{"num_hidden_layers": 15, "num_key_value_heads": 2, "intermediate_size": 1536, "norm": "layernorm", "attn_scale": 0.0884, "init": "normal", "init_std_qkv": 0.0376, "init_std_down": 0.0153, "lr_head": 0.00843, "batch_tokens": 131072, "train_tokens": 1179000000, "dataset": "wikipedia_en"}
Each number is 500 + 50 x the weight over the matrix's rms, rounded and kept within 0 to 999. Layers, rows and columns count from 0. Numbers have three digits each.

# layer 8 attention output (transposed), 512x256, rms 0.185, rows 361-383,488-511, columns 64-127
519556424526507368417495550525484550499418416481632427500494523411593392530445548519444521653453512552521496456513536487469534482528477411506541506465551525614585485531475492507427519490516488
534502448470521466624466501452547600485516470521509528538533532435479490533481488533461441431538482581439494431550600569420501549537514498559455432459524485442556575454426493439379606580491416
457457490473512478567532530539501456564475547490497446518533445432567463486505458422497444463459356470527489531468483513408473457543504469458516563514496586552496443516516561458511437526499471
531584475449477414518494513568545553480584547580510534518512545481581473512471474498519402542481494478471517532516434465439471460369455507513531529570505448512447478512472417575540498541564511
473584406526553476589485500596534581582366503608551470480457383508571488489490441502542495495552447583508440539572521528495566458545421441386480491432444487527533550412524481448484373495447449
543448501369389531484475504558547415519467560443483556493496432558385497477534460428515409467502444549444484504548449473541444499395446429546456551500568455493532505520490454454426543433445500
567588522555466523519540496558528490434524474492486580539398539413477495432515477464443591462524500497438309525513426472478567504561520499505520438496501517498478569504424469513505484617518448
496476484473512534498532485541536507437548584468453505414491492481445542546483527505576415600475599594504461624527562500485495417540404433544459442467600537514538525405515481546552486420577438
489521569600535514579480497531550512482425415463637494464441453561518464598538555592501589499511507448426565454531453408527365521380512497474519558470424499456435517532491575451526396568533428
428482425489519480449498464554517585546523509493571537511510498521461506537408430455534426461529497563452523507503469484398605563472530483469456444556463543494480526490488375550473498584563558
494463523468405501494485565409510456583455505506420517499655565428620537496492538439454547542463517485515492484491543425551546509447583431416570635481373600403646477550500476522495497456542484
519492499492512550457453568538465522429369554464553478487510494502538398466415456497452478499467479479545542505461467528505494455546404500439443478503519546502448500466554463550484454518545415
502498498505558558398422487487437528438427430515446507447481483488518480447405452498548509626525513447427534469505532471545510494508522413573509547393505514419483503507573439460524443522586521
526555570517479454454456527490445564469516549580497539438447547563441501530438464445488500483574475493515527474462530463470506451516561544473467402509526481520578510538457582471418617535580498
479385483436410504560473523598539457547484515503503465469505533486436454563451593503531480445527546428441537491582488407389537522497496420382520541492486468622543466507422556557528541446357518
544486368539489473413513478465591553535397582510487520558486585524532536473445494525507468489565561443530475501459448511433456538486435448490517534596486479647512438533570483430483473526486492
522479471507500474501459515513437538399476490509504445457435446508449456562528458432559352560527535481472470467536470502472572526472526485538540517458530524480543523498540527447430469547473532
494457477536510577505446539473509541448387540524481510579574489483510560561508512427525476516463519581541498497514581528451411647510515532511465497491470517484451519438448567450560536406386451
617508389562507502548437460516494559469561405549466497509470447530472622448429459458450546570466553576491464525458556528598468396528449540568557464526524540487521482597466457403521542561638444
535482484545525475494562573567537439417509527470504468473472526553466481553455402525504561551489499548466466440457446462454546480610541429514426455436533447554499462497450545548491528453503473
495527527432603504461602507522536484520432507443528493473619579447484601474534508505538442477495444485526463397503528552476557485514438487495559541431510437586488453511529382397479489468551485
574492573555417442479573506436558477504439480502435468494420523500483426509426518466486440472511546556519433589526492501490448504518569443526457450462586556560570536515506497479528512514479514
477432531480421480509490525498458516525497480493530497563478566574466468547477504487513460526556449511502482450488541425501426427519562540545442547542517553446494507426475479525517520509488466
438538538533501426537525500459528518461487463497543524510613598512513507472498468459509533438463495564493603422495440439493489607554475554442514497496463471502551448521527547514576501562477488
521486525560564534535455503539504450456586521549490522501427498603452416423583470558494464460492470432551540545510466479567481476464541501481324486487467510447420456471476583491518475439598510
515501474471496487527516463520541478558508505427445512523512440582452549508515507470574572555543481461538450484537462422520454463524506484532608490525439547503505498530471594530498430514632572
575469470476492507435471450465532530496464450468462487465633515569523490501438552554610437524465445491506558459537460471546511521495554546375455606462447401457439487525507556465491494561481509
432498594524501580424456487463573394439430479510560454454512417479419511498555363437499471472466519476505538536563459591494576550537524461514388472549551547554538579437451522485448428484625485
477470509468427433459497513421500519519540477479445509493493508417520541506506472503507550572470465516405505390474497516497434526436508520516449525511491412464534487546602474515564498531443523
527551577511543413507531549447432473570557449436459470545562487454509567484433438583447420583495520446433534468533502375465472534440471474444522494472469558521398464444463499608453398573510425
458518532462427553456441471512392534571540484545414456469513469497509493494518585562499446463466412535597624495467595552507420572458553541533369570476528482435543468525541426508564557442587483
450503554626631376538462457447546480673439390529493568516579449500536430496478522614522477557595440475415466455510435515497477500517573518417469478368458525484524465439476429551589488480493525
475542406408520424534440505460483534455578566632560562485499581448492550439514527486418496569581512497498480587367569492444424450584464526525554494479555436541544471571435562591381487540465568
536468542502530436491543435588513481465410507452395507413457511524512506525543628488532534554497417487455488405559535478550450415457495541500555475388630440465514547434575535445561533494462523
475516468480599482594574438567529457447482443594572553544492506522499449544581442417515517498614515512480395514552536485442454485503513464504424435547613482477485491438629472431524579470407510
510482463554523501502485416439565523508501401516470544501520591578521527525499475514526497494515486447528475487435474507530501646371530488603535497524538495511467498502388433455467519499612520
587464636450516451533474551450549507558480508480560500505471484476488444483518417476434569496535501559562385514441418464447469503563479470487475502481519475478576531441431570528461576546541538
560425502534511586562490475476550457533509370420505509530529501388605503437513463571466558504463510584471424497502455465545554432423521478490523408477465568511582428512464518491500471401428528
457606506473527466471503503417514406517498547492418495547488532476492444545500482497443434545474469588515492584422520475500418464524528483505488559509447515374386544486513545516523456530402534
548576507477501463514556517499479428463492502599552469479520521519525541503504458448478540541419467532480565499621513519438634486594488489492498451525554542434497503423469486519472475477518471
464546570506495562469521502500519483530517524532459549527580503463530502376471530576480490457486448575450506517494477536535428440504449533535421525521565469498477494485451514524435447475461404
494455525514457504485468471501453501506599434428458441515387414463454461508490528562505485503535482560546544493438498467500506462503509536540477472556482504556496465472363373603546475571592482
630547570453463486524460471369451403527543555469636375484562496441500425574511503468556490480391449448504607535483503464512540494401486561381497585380393482446504539412463594504420489499528549
444479476493398430497466441562495519511470454500416453539429459534492497576542488548434492534474475524597470520505504551516466551448474530530638550529424507550439469541582538538513495513474484
467521457480438465508389486452537514435528448505388430561386505493573498561498486479439531510565494514489588579484524441466438590520440499515508511531534467519491506454458475479553490488282550
413498490457523583514464509570446490538498461464566593529508492470488505445520520458501461455505462539500493494477444447463472561447508432470456506476497553456517443452558457464427535492631496
517599532470518520598474535524527517528475537504513533485526510509494501475517502501509478474404529564414527478525473540454465519524490446499540508569562518494485458451562469520479457546571418
# layer 8 attention value, 256x256, rms 0.183, rows 233-255, columns 64-127
490477494490497539492502429530525542477495542439404562468493475580428570627606495513542455435554506499450548514469484458492423539503523483469509646495473541434530571501526475518529448515490588
499460515491489538443532555606510387540523565493592476530512450402501444503470445436476520495474489524442485531374469469546556531487438517489547446508430503532498430481518484498466512500527504
519525385493551516484527438482492557400486535529481416461516552551472460510479460449621503473526589522524466475471444599535628505442491532453521474477555567498522489479499528508456588429499469
474453554403462570485516533437512531570431444455547451488478532497485551555515473493477535484537540471489500405505577411520519536552656445412532509485519473459526505503538464526458518473530513
519425503554472506417514539518570446506488571388418517530535588578467526488546469433443409483534597412507471474490451474535473479446532503540477444502526533526442424499544507565489568470516511
477441512491488514473640487535540593492408519493551483503525419452504447484458518531523447496487490433552581519519552444472490496561472564453506467508576489491447466452468548532471495556487514
456514423519428481553476422508466406483541517519457392446515520496519496458501533415505525479459488570504523505504564541529456477477457490532543417480418496513536460510525532473522502447524543
451522564551458522463471526511452519515443463460534512451487469471517492530511501498582561501527452478530465472555498411455565526488505565535502533513486480520504449518468504524484496522523608
475486554496521533474588537506433471475564460501435498566509423459507648426596550451422559471524441528552427510488558543536621502482596431502519470546545453483562479480545465479508562500448565
532472505450458503560460543455553531440435535480550433524478561457525401534515480522496504555461527441541474496524548504522515546455524546541575545492440504515525438486500553515444528412522486
423539505579449553414517607616460517467550460466521447418443483594455451570524513501547559489419609417469463630624505561469503528478454613536520496432616541552509502458505517545514454581517558
501529521467445415481526553561405432440516415469469510485549499469472527539635496401556481450527512539464527458529502490470533459484497477506513467440480492620528632507478459558457497561484471
418481535604443396380537542511590572559468506482541464519518496515499568463515519546451509533428492526479536412491581463521493571508590567470491501513376497512488507531499489503520502560497426
517481494542534543558536520455621481491435457472532480507539518502520493464456526481546519496493531460453510594556488586502584518447528442546551598512552466510439484478449479592519355503511539
547476542550498510384515510521423476513458564524444484518527473447444458395414525469469430543473499566503448482564510587484466481547472489483502427483466529520492398445449523457583489546516474
434475512513493489554392532481435418466503400465491516488486482527429519527544556585477572495529490509507473426541569531505523495483525515484496544445543424486504496504530500533534515519480558
541480509490467436492507572436528594483536566553473522512510490450519563523498490496514467499478551504470513526498585449493533575447473470449527490513520535502435519485527437479590512395498443
519567580521537468515565550556469521508472498495507555477510580534581432461507554512531589487498458535479514511463408476488509390464406498474530525469527495565547452607523475536477409497488509
413487543536561574476486458420608408592440499530436533519473581566509460413567458447586459480534497486559481512447508508484491604516544473576506493470455476554491517495492495526474464512488477
484501509479510434432470406436523540518460487475467561527552414462568481492524588451509502477526585492515504510504585543582504475480441473525518470533421546458525528480533527434495475485506472
475539433533570441529481446507421514512506479507511544523463496582503396432451471424467523554495543500548453582518535454485435441487495463425502567561539499478403502565497527501524533508519497
504516510432485543529392542596513503577557589432544437398487483448474557471556500487536515451567571480484532412482585579547461462505462580473520557575407516486499426524432520562504402469501444
519542438495642452475517419578652462435502521608539449403483509477570514548533448550455492500393591479524453487526390598536552563542457524398491567435524317542511510509474590543455382437490628
# layer 8 MLP up, 1536x256, rms 0.264, rows 0-14, columns 64-127
445503505476558471523518460511417527568498623552468495513360489435513507485488475537480499564606504445504463508443472504520425615448638453551531593435540561482504584567526504597501578526495553
575467440463427478479517479542519447547560504524531513425410527509608587427504379446455395475491533458456488583493492510502467512536471491525492520536504495455485556563502524539426554481558476
530501550437522509382408518480483457452502406525468571598457442492405468524576489449563502588435489573475406484486541513588504495566526522585494506541440611528423551475301310608599416562525582
468556513403516498551472565514525518501460516554582573549380490477573498508547487515525533505468498505479521534519577509443548490537482435501385428461517482544477493491464545471516488563498558
516485421523517525489486528473597472540452401529521514454493460523441482724458469511469484418539546501508500486404418469434568580562552550518530495448492474432457515559564560383510423510462474
478539434511459531573434477574487528538449478541528553475520485568518443553541510633501486478611469510483494507531529514547544560527470533541440478451486480411533452540493547550456535576472526
433528544527469510462506587577513436498417365507518500540604465522581540562407423565560410547604450540615480494494491563522542528491502459461548509505554539449409454492534459480505546550499530
525467557556565493511512479456501434486414542578548518529446490485488466511587468453431471485660489483503487444517490560450597567506440558535493478458445484522567545558514551448480532475512497
428511469556513549442498412528492465671461454465546506498487453491518482489550484590534501480556471482486529482489494503497426510486507453554510456454558445550506537572535486569526464434594434
411657531554532458421615482512434511455465506411474515462498504480487431551492564462486413498647543490605469464471473513566468455501492596539386585407584535506460490422529524509549477533569573
488504502488425508460606529489534548521447533577477510439610346563533489468579418498543552396438570444511424541503522505522569541513546495478530450500471433451569468537468521509496494537534501
478505444523459503510452540537438562484533563417448468557543489494531555543530513504438506522493492523521491579539418452520520502496510579440496472540459480453592513516456441504521546562417563
563457516526464431494533523605448497509435499506435531523524502432493530428534512377523361512476445389495479568452475485506464437324519510438531485475547528495505523514422591478464529485521533
536612460517461548557457488601561513504416482485442517464511562398578518466460460467474558558495511566492464433476500451455464492475461561471503518391445542444481522601479505532402466426643507
438463490437465543628385497437517404394570476502434514449438594474471453479554438520508422453508567500493506461481617542511470533470508616491583427459454461377566511515598554503520479555534469
# layer 8 MLP down (transposed), 1536x256, rms 0.0937, rows 0-14, columns 64-127
484569576484579442466479450499521480489405540371430538554316579473522474522602466574516602486407548536644448559552491537558508501511427404524471450538545531557606421506609425591472479476538547
459528466516469533448555468532513460488436572466476566543571523431462564467545515490534499423522456462532523423480480468526536422452474375504447537493477454438463496525513548450521471560566521
560464446467431598514507458543540526478402541462512425446425543531451455480531533553399537547378566408521624575581510553501526453494483540495522470611460519419392500513389558473483500589424511
511494485517494466448566519494487498570514555494446448506594424469507488454472435473519506500588456500433477516496466532553478524517473477451471523466546506584513500512490473477566595532479474
514479499565516514452518538485560615401494384402440432500595565504529534574498495473485548473431458480456566448572486553464573441462481557536486470530504533586509473375473425548470493418603550
549357540482439339440416499513542530503476583527552517515514456412517407526484495450511482639537550486494557435434517460414493416421487358492496604405514507515519437418471497548623458482481515
456566529460567456541563566440578498436495558454452466502494472556486550546568553484508484392481500413444488551487464531440482455549489549553512422498519472501534498487447504444456539560481456
523529460488463479531468517512475478566523504457488527513505516499498533511446502399486502510515525538480505491456458479541456491514571444492480474492472461549443487494518574496456492505379462
471410467473461517524485409509536603430519508501476482454454468514465485477422467459531422418505408543488473533472517411468565406497477460566511431487463468529576486437579490475496506475505601
476425538447461387505555461501445443515518534524426516486562481460435516399551407445434584497488474472518472526640452485504524398578411481574463453496443552591556407486532496427527512507338485
431415459484483419458489525537511487483442425454500486449596451456652456577452588456520473569367476515498502514418550411449431578487482416487579525481493457498479356525465348512577569509568497
564521475475458503458450537547537457521569547548411476452482559507401496491495471563503503443547541550501521431465578551497461407509554594488490528480503527524491474469509476432416471465549520
508508425500512604493380499470592519507531543487481582486423531484451557530452489518441627548473586511453530524496515519395520520479465555457462423489518512526516602410508458654516614573470435
499493578469502469497570554448488527502493569507597414434523416405435443445553531470506529528578511494419468529513512493467484462592590591630513602560453508513493553432537548525587452560357553
469448472533621506460400504503499393554591534575503519453451601550568606473548505467613554492336538530489524537448405528471514466527465578564528423543455416487447570508552404478498446549497535